Weights of a small transformer language model.
Size: vocabulary 907, 10.6M parameters.
Architecture: LayerNorm before each block, rotary positions, no biases in attention or MLP, untied embeddings, some layers without attention, shifted keys, exclusive self-attention, hashed n-gram embeddings, learned residual scales, capped logits.
Each number is 128 + 24 x the weight over its row's rms, rounded and kept within 0 to 255. Layers, rows and columns count from 0. Numbers have three digits each. The size before them is the row's rms in percent of the matrix's.

# layer 5 MLP gate, 384x192, rms 0.0859, rows 210-243, columns 0-63
103:097168107126100140089087136093137151085113136095159114116106117160130151128130110084144135154134136092154152126115131164163148078115133186134072148123155156131136115137140142111128134101133095
106:101132158076148135105161155122172151111169078072115113111096165141099128104123112172119135133124130119137112083130121152149110079154100118136117123123147108149128129183121084156136128125160138
098:078137127162088116098121144130156159165089134148146123141145165172138078141121115133133174143127125114152144114090125155076118112147101094041111123131119123099125125118162154145113122177116133
094:122134166112125137156145152145140172090110127164101146107144116148143143145126098162099118108159142139138138110112143183144143149146109154127115179123159122120099126133108118113158127137152113
091:139103172156135141142108148097140143093147160120122123099110140136138125142118115143128126081124156157114121079143153173156078144122100127122153159123112152134107175190151152092139128115126086
110:093139129127123121169091111148093151098182115150142100117121102145115102107119133105119091136182155125155110104103143144149081125135119133116148109139118114116123148148111139144143127166061096
102:133127107140113189145136133118146098103172141141126158089143140120158067142126113118103109108112170139119161111122125129131131133092156148109098127116139136109132150144114147095153135145105131
095:148099139113119118125134125165143125109143123120095130137098128162124114129085073163110113165125069132153136119106159165192157116146076148149132160105151157150128092111157093130147116149111132
107:148148124111166145085140128142123164098085109132090085104124103154175143105151135175133140103113141159150121067106129169136093119141108133116126141132138166130133107107106137169125112093149124
102:123142158153135156153136069117152134152147128140133086146079132138097100137137142123130122123210147079150156119093094152135124135126129125105093105143101158126123092120097160181133159112122102
107:127120157132091159122096108133132121116127111158141151109114134129104059124100129158137099124122095139146140079118153157140130163128118156090123128154111085128135147134173141162177154147109142
092:106111162117115157107127120140137151158122109164162113116131168123118106094128125102113130102114145115143153130092152138116171128189135148137108143082126104080141120123106092132108104125110132
091:121112129138142140132159133088124101177113089126122145133133102179138122129121135111165075099103130155104117123141136160114132144118116137149103143106123092107100154142164168108147132100126120
098:142132144133117110164085133149140167151159092152133160120126163146116140139080144125117101119172125110153158107128093113129125124138092143152110148112092118120163100133126113157117102170136130
098:117128122101132127118087142108143098158160128131148157136133170128153152149107119155140142132127140127135113128077158118121116141102077094148159149127142089117133117099143125112137134107110096
095:085151119171159166158141128104158107148135080135126123135126146147103109123122112111152078152112114108126139143096157133108132160100151154124131179129109105122129116125110092140155110145086108
096:178108130150106125103099132113058111119144128120128117168134134163155088130163112096147140108129109134136135126103102151099111120159140141097108126159125166128142153102119118106179089077120141
101:124117120153138148137108151152115117118144134108071125097150089132148134173119103158178108113121122150139148097149125108130089084102136122114173109104133093142161147102085111149126089116088155
094:125133117142129140131170139136166092140132147131080103096138105139138130116127105129106086106157127146127149139157115179125126135150106158143166176105131109104141120160104121126114100151157103
102:103114091125093142139144138106112160105125124074123146119138124150131143098134138149147141137130117143124097125116126156123109155127121149136126125127101089105148120138179149099119141138142138
100:142127101090119128113163136119083110114132130155127158117150149194152107168167113117126139114132078120150105130129104155145148117144080127107122144156100150139132155119157114109134126119107100
096:114116103093167111151115174134132166137148118112100111171127115114158097123172159136100116136142145120122154089089090106112131072147113113096101120146150122111153129179097103132142113166137126
103:109107134095080141136092094137147170125161153140172094091129143112132085122182102123097146109130072130123135123101111151144154095134100170127118138117136123128153142159146156103122126114096123
101:142078122121127117107110098137163132091124118166132135073054115136138105125119097117145140145133116100150144103124145149148087135138100100097128137098097125102147141101163137145120093122103114
103:128131116132137132150129079152136104117134116109072103146124124126117121131141089180128130144157121113155132089128132172128106114108114150142164156121130115108166138141117075107137108141087118
095:112094124171152109178069107153172125119145134090110134129149126098138108131101127111128112136156126108149133101139139104148141167155109155118173136139135137076135149124110084125146129103130133
101:116107115154145141155097138119134144129124108133142122036141100130135118110135106118147126160154099147158136097117102139126157138168127140122103149123144143102140171123144091121085131127087122
100:122102132125109095146133113104124142057124133151097123126131136119127124062129081114128133171119146170136101109135127143154151097096130111156152152132108123122157149132126127094117102144128128
095:102134161128098133121106109167148122111140156151138096103145105135105123119161132132110145089151148130100173144126135162119120152152082132162140109098185143124155142153134150126149148128151102
107:144127103113111168127089081120123155124170094074120117146125126155132120145142126122123099128113098092120130096107132138141104136146118150152115158113118139123175166151163131110132112119128126
111:148089100086139161126132078113154107111169113098107108112084115122131107122133121155115135067170167147106118129146150113171130180107094168147109159123142103151159151119136125082141129095104155
096:074107097137140122132111118171150135116165123101135118124112129171142133092117141134137118141166134092151146106101118104178138094119105146127152124102139128153147118136122110128132098134131113
097:093096127116116122131124148131170130141117146088150131111099106135133146078155117131152112139116107115139164131148122131172117128063145145110123110146139080114128144131151130133134114114108121
105:116121124114107127132153125193103163143115143118116078152104129208148096117137129157137074123143140142182180102120136140123124119158141140144118135119086136157163098129120128145097165121122147
# layer 5 MLP up, 384x192, rms 0.0844, rows 210-242, columns 0-63
103:122121120151136125111128163154071098132138159107116125135167137154078154130127145105150146104141122097129139158159128099141103096098137099137133167156164140176141093147133128102098158114117138
099:118117135086115111089141142155097157148136137089130163139102121120120125143150125152089128155101150109144140131117129106111126106158116139129096130112130168104146122146150116128152111085165165
100:108100145126107138185122151119161182132144114126150118113124103123118112116120119121103067166164091128173166131129105135139157129137080126131117152145129165114130143125097133088128127111144160
089:139131157110091094132144150164073096107108154153122102097098150147105122086123132133149121152106155110122159122099135103090107127126100096162115093146105153143051078110149122140094129134099142
097:144115120161108119117104099166109106089109116167122110115092065080148171142129101140128132085178122119141123113185120132091140173134139107111162186124117129159164148109122108094100122137125076
109:139130134139140150116113139116179092151121153108128131126107135126140147134161143066162145100137147123098114124122109125111137147132154134143134125117094191112108106138123137121124091121148126
100:101131114096106117112161106137123132117123102144119135126108134092162119124177128100133126122115145128134083165119160110150113175133141148143100126124140119110123140144142086106129131108141136
098:125107109137104162110098117123141086101141129131156103126134137116141120122145153146166147182156126117118095090146146127142121152132117140117149153128137116132110169127173139150148122140142137
100:147161117129119134147113139090108145151155123107118116130146135117150135117126121139114137124135154130159140100119114150123150142180153116154116168097127124145131142121096161117097093147128128
104:137111118142149103129155142116140136145092104141099085128108145116103131156113171130118147145107119080122134117148131122155088119143126123125152164098146129165090106141132148130128152121104134
102:159127144135125118132145103153107191148116126090118108113182126136110117125102165130137114120129157123119124076172104135156101103113136101086194088161108133114118100154137144123124120114102169
094:131144112101139131150139126137127099138128142154159121121064106124158157170143115114148149088138143137129161164133134127137126159129145103136129158101118133133165103176182169132183128077159150
094:108110106132126118137177100110154107093133147136124132094121141107054121111122116108085161142125157156123149179127134142124102132155112100092109139132118127142139121160107109169122115144140125
095:140153121097155103118113124129113125151153149140090137130085145112148131093090122132078134144146097154132077120136124128112148120151067139108133139109133159109128149122113076124144134096101148
096:134136135146185154116117127111136100197155120126134160162144161089148109136109151111121089114147117177136134112091110133139142129152173159111149161112122129126146164116089106121127098141114089
100:169102128149105112084080129118126172073155124099109135120147083116098101123141107154091136128114103116117142112081145138154130124126105180135158099113156160131137130121103128100157156089135172
100:140077143129124125118105105106173098119112135126113106147143144153159097103150126117131123140114131167126114107126118114109108142146128110202142118103143126105115148127109097135132097140111167
099:134137139108123107105120115134099157155126156102101149172108080100195134158130127125096084139109125137130140118103112111185134089124109131128110147128172186153133147122139125123173093088129109
096:096146092156113099163125099105118194123131102150143149117105128109162187128109118111103081123142158129144170108123120180162121124194097143107126155120168105130150110148129122078157092147159121
103:134119167102164146089090145124142163090142095176177145169115139144145145112138095122118099116134116138088120144111116124148095130137137128084117093118111152135120136104183154092139112123119130
107:127111119135164119154137153134171136146125122154136116153100112141120132098122115125160135105145128136103152096155179136134100133150139070124096079137158129122130151154155167101126102130104137
095:171110131072129110093121117086133156147072119162143122112162179148186125113159142108099129110141150138152109108137133130114137158111170123107114144117117097144103121142159136165110156147084134
095:098163160129116155133091094141123118117124156142173112140108116137100118132126115107096094159146108090106138162102110113118110156139130153138178134146064129140125129133136147125090091155079118
098:113134115148106170076098124106108146165114133145163138157115092118115131123116147073117117083118155094102144167134096124104172134177156165113121108090151121132075152126128133150112118117113134
102:140133112107160143103186095126111116161134114111127127145108131101151151185117106106101118156135131131158116124157136129109136145135112132119111120123155107152142120115150131147121145149113109
100:106098094113085125125155110139137114107153099097147140123110128117119117136136128111164163134144086155124105111148140100160115100084118142164136110149144119133092108126138134141116166114153118
102:115153145102128115128167157153060116127081119154112145111126142086161125133132126101128115141152111120161104146079124116138117141134181150106144107099134146109143095079165155143120121135095108
101:115131145090120146132155123096176131136152118140161079136121183154172115153120122162144131089126127093152136151124140152060132151133145077119139110134132097130146145108118083147141168149105131
099:123091090125133151137193115134144127164096147131115124136140161092136083090141128152160096129111155096131116128142131146152148149118129125141087168144097116156112154124122146169119145195147121
107:126051187094091106164114189151097125169142144129156181123124157160148121104114159106104121113150119131131130093131121101129112133083106093119133149153108110096105118096090112115172148150093155
108:120120108145110166150112131115087155092106133123099135137137116115143110083119112171089109147112098114119089084135095154153082114081162127133102152159085132150163116161128131146135121128165133
096:070107099116121130131169132142125135127122115146151109100109129118133176165112155114103123117115188111121105130135114136169114110153115120104106115110131117129135082151165094174141095169110109
101:154098180107115137163110142185150153145110106110131132084152102173090107116159116101141108165138133123136133104138153119132128120076124089047107127124150138117167146078136095101132116158144107
# layer 5 MLP down (transposed), 384x192, rms 0.0796, rows 210-242, columns 0-63
102:160100136164093125171154138136122077101164139138138113110168140105110094119115133106126130099112117114121140182101139126099153100151142104105132132121152151151132118104119097149116122132119145
102:150131123135160129098169124131103133147112098121116150121125145113094127077110154127109137124130102139132091150135117119138068121143143131181087100120138175103151118153152089096105135115145131
103:084137160117122111101109105139151124123110121136122085158139137168136116111094132171127130153143093125139121129125144142096153116137111130135149146120126170100118082110109135128182148162107119
090:104157100161155155162160118135093127099165123112142128141134152100148152127160153099145079103138113138122120126101129148136119102168135110133115138105122068177161132140112150104110160093153143
100:116106078143129134124134154125122123095137110130126141104108094107126152133140140137126129148119118165147119091145125109126107130165094097130084167134120109127125147116136099179094129116131181
098:128131119163140160134116134108149118138143132142130117104065083097127124142146112131119114129136132145167099122141083137146173150127128143157105156126141136116166123115130121075086114147122128
102:118077099082106085096118131121122177116128125132119148120094129132147139120139125150153099136135125128145107124145149144167119153143045097111131135104169074153115158134115151097110144128156132
100:160149126141128152092115112134112129151167115172087171148212117150135101122112151171165101122147155151095114120123171158088130144099170105115079093125128088161122140141106159155148130142122150
103:116156130144150129126127130126099151136101083102148107146152152140111130092098144152101178125136123145149132077096130111156136142128134110120098108082108139091116091144112086120089121116165142
103:117129131101089106158117086151118147135123130169141127169088129140103123117101161081149164149142114112129106133135125126144128141132164131133136162142120181176153153097120130128150106118094092
104:149090136142150151109098137128181144145121125171119112107134151103137101097134143118121114111154148132119137127156147157146167178143132119160121125113151105107134133133138148122175121113085072
096:118097113142156122079102120145156101142131129124108140127136101171160179172170120136157104164158139163197124158149096104104113108151128119113121135128133079141105143114154115100158120137091134
094:155165161115113129162112098150150158147111136142156105156108101162134149134122145145091104127103085150141093107134120137133169122112134097115127168139088110158163143120117129160136093135132123
095:102100127125143119138156135147097103123159137157095139110121151118138112111129171118146132129138142131172116115128072119149177100137104105104114169105141139115131176115134097145168131145099131
100:154114130116123143102133153136159109102104147113158137154098102142118142103156105138163143156090097144111134135138127130121078074095141143116146114116157165148070113151143124145113120101123143
102:110159105147186155148128109100118112160140130123142137168128182177114114115112158148144101136148087104109105147123119099083104156093137125133140154145110120139137096127106107140174129155101127
098:122146114141158135118122134096118153122147109121127147140139129108115117128138105147141105116135115117128199142139142169116169156138164147125100112097117104089138136144157158117081160100126168
101:116134118182166121135108126092079169126075146120091132148141121139138118124092162120147119128151136098152128108091129120104119094127105103124136131166154136123123175120134127115113124117104124
097:116107120151123174109131150112151104134141143113111164136142098137121142149159137122151102159119111107101067170143124114162087138121110142152131131130141135133092162110098067126108182129103112
100:086119103115122164127128147112152160143151145106139124141172124132111174128065128133129076130126122123154093094126160175125104121109107145110088120131108160163148100104121117143109114138125140
105:142121175092132142185128107090139187132111095118118137132113108111100136148161093156122134127101132173114119095141155136118073103097120112137140124083126127107146142121112141092131144123127118
098:107144150164108159131156082154139086092110138135163142129158156149078138153104171146121127168116128118136143145100152090111115159122123172139172153121122111100100120078137122093095100095138104
100:113119153148131116132094136101167165141108150119153108130150125110072112130127119139158084138137081086096070114095125080145126100131111138151119129132100136118151120140172176155114088147109100
096:141109124145140148112126140113084132150136154146139140152122154166123173131114108144111142111093135137130119120108101129109134180156133093132147110123129091127142161127134113149110135155114082
102:100153136118190126082158148142088104147121115121148133175142133098159124152099151146157125133129129107134115129163098112109137099099135120128130126076152132176089121123147136115165121129123066
100:148156101133196188122118117095075123162112137138121152122152149139149144107114082145120113116139115145081091143126134160180113117097124141129176099139132107192181098185137155119118168110141151
102:150171136134105090113123112161114114134117149168131130102126107125114107134119108116125118106159148117146116179142179127134103121135172111106141111150132161061121102108130067111146120101148106
102:155171149144162149099129107159152118165183112109175145134136124118142086125150125113109195142125110122135162126148140151136130105138146178184082130119107144151109125106115101121123116108136153
099:132135092075147157117145140137130134165089125173143121066143140024091111098135092109089116147113133143091141132089076142145153164146125139155113138117112138136111165126140096140132149102123158
108:108121188111100085164185148125134084141120122162087166111166143135092079133098109091151105100158139118146138139135122109074164134113123121096118137156121102200119099113126111146139085117122135
109:090165126142134084095125126088125130121113086117153112118135171149151145120134103106130130126084122150125179120098121126104157106111157124120115114092127131093075112141136133132121147115126160
099:144155156160146103076151152093079164150095059156129124125091143116115095153140123140124126117137139133141131142130141140112140121117121150170142107115136105079142108150156168153135147122143130
102:126142165102127131168071143196123171106117135141139101139142110105151115087186114141132104169122128115145135121152162085135078106096130113119143123173107184118153125118106128104145183130116128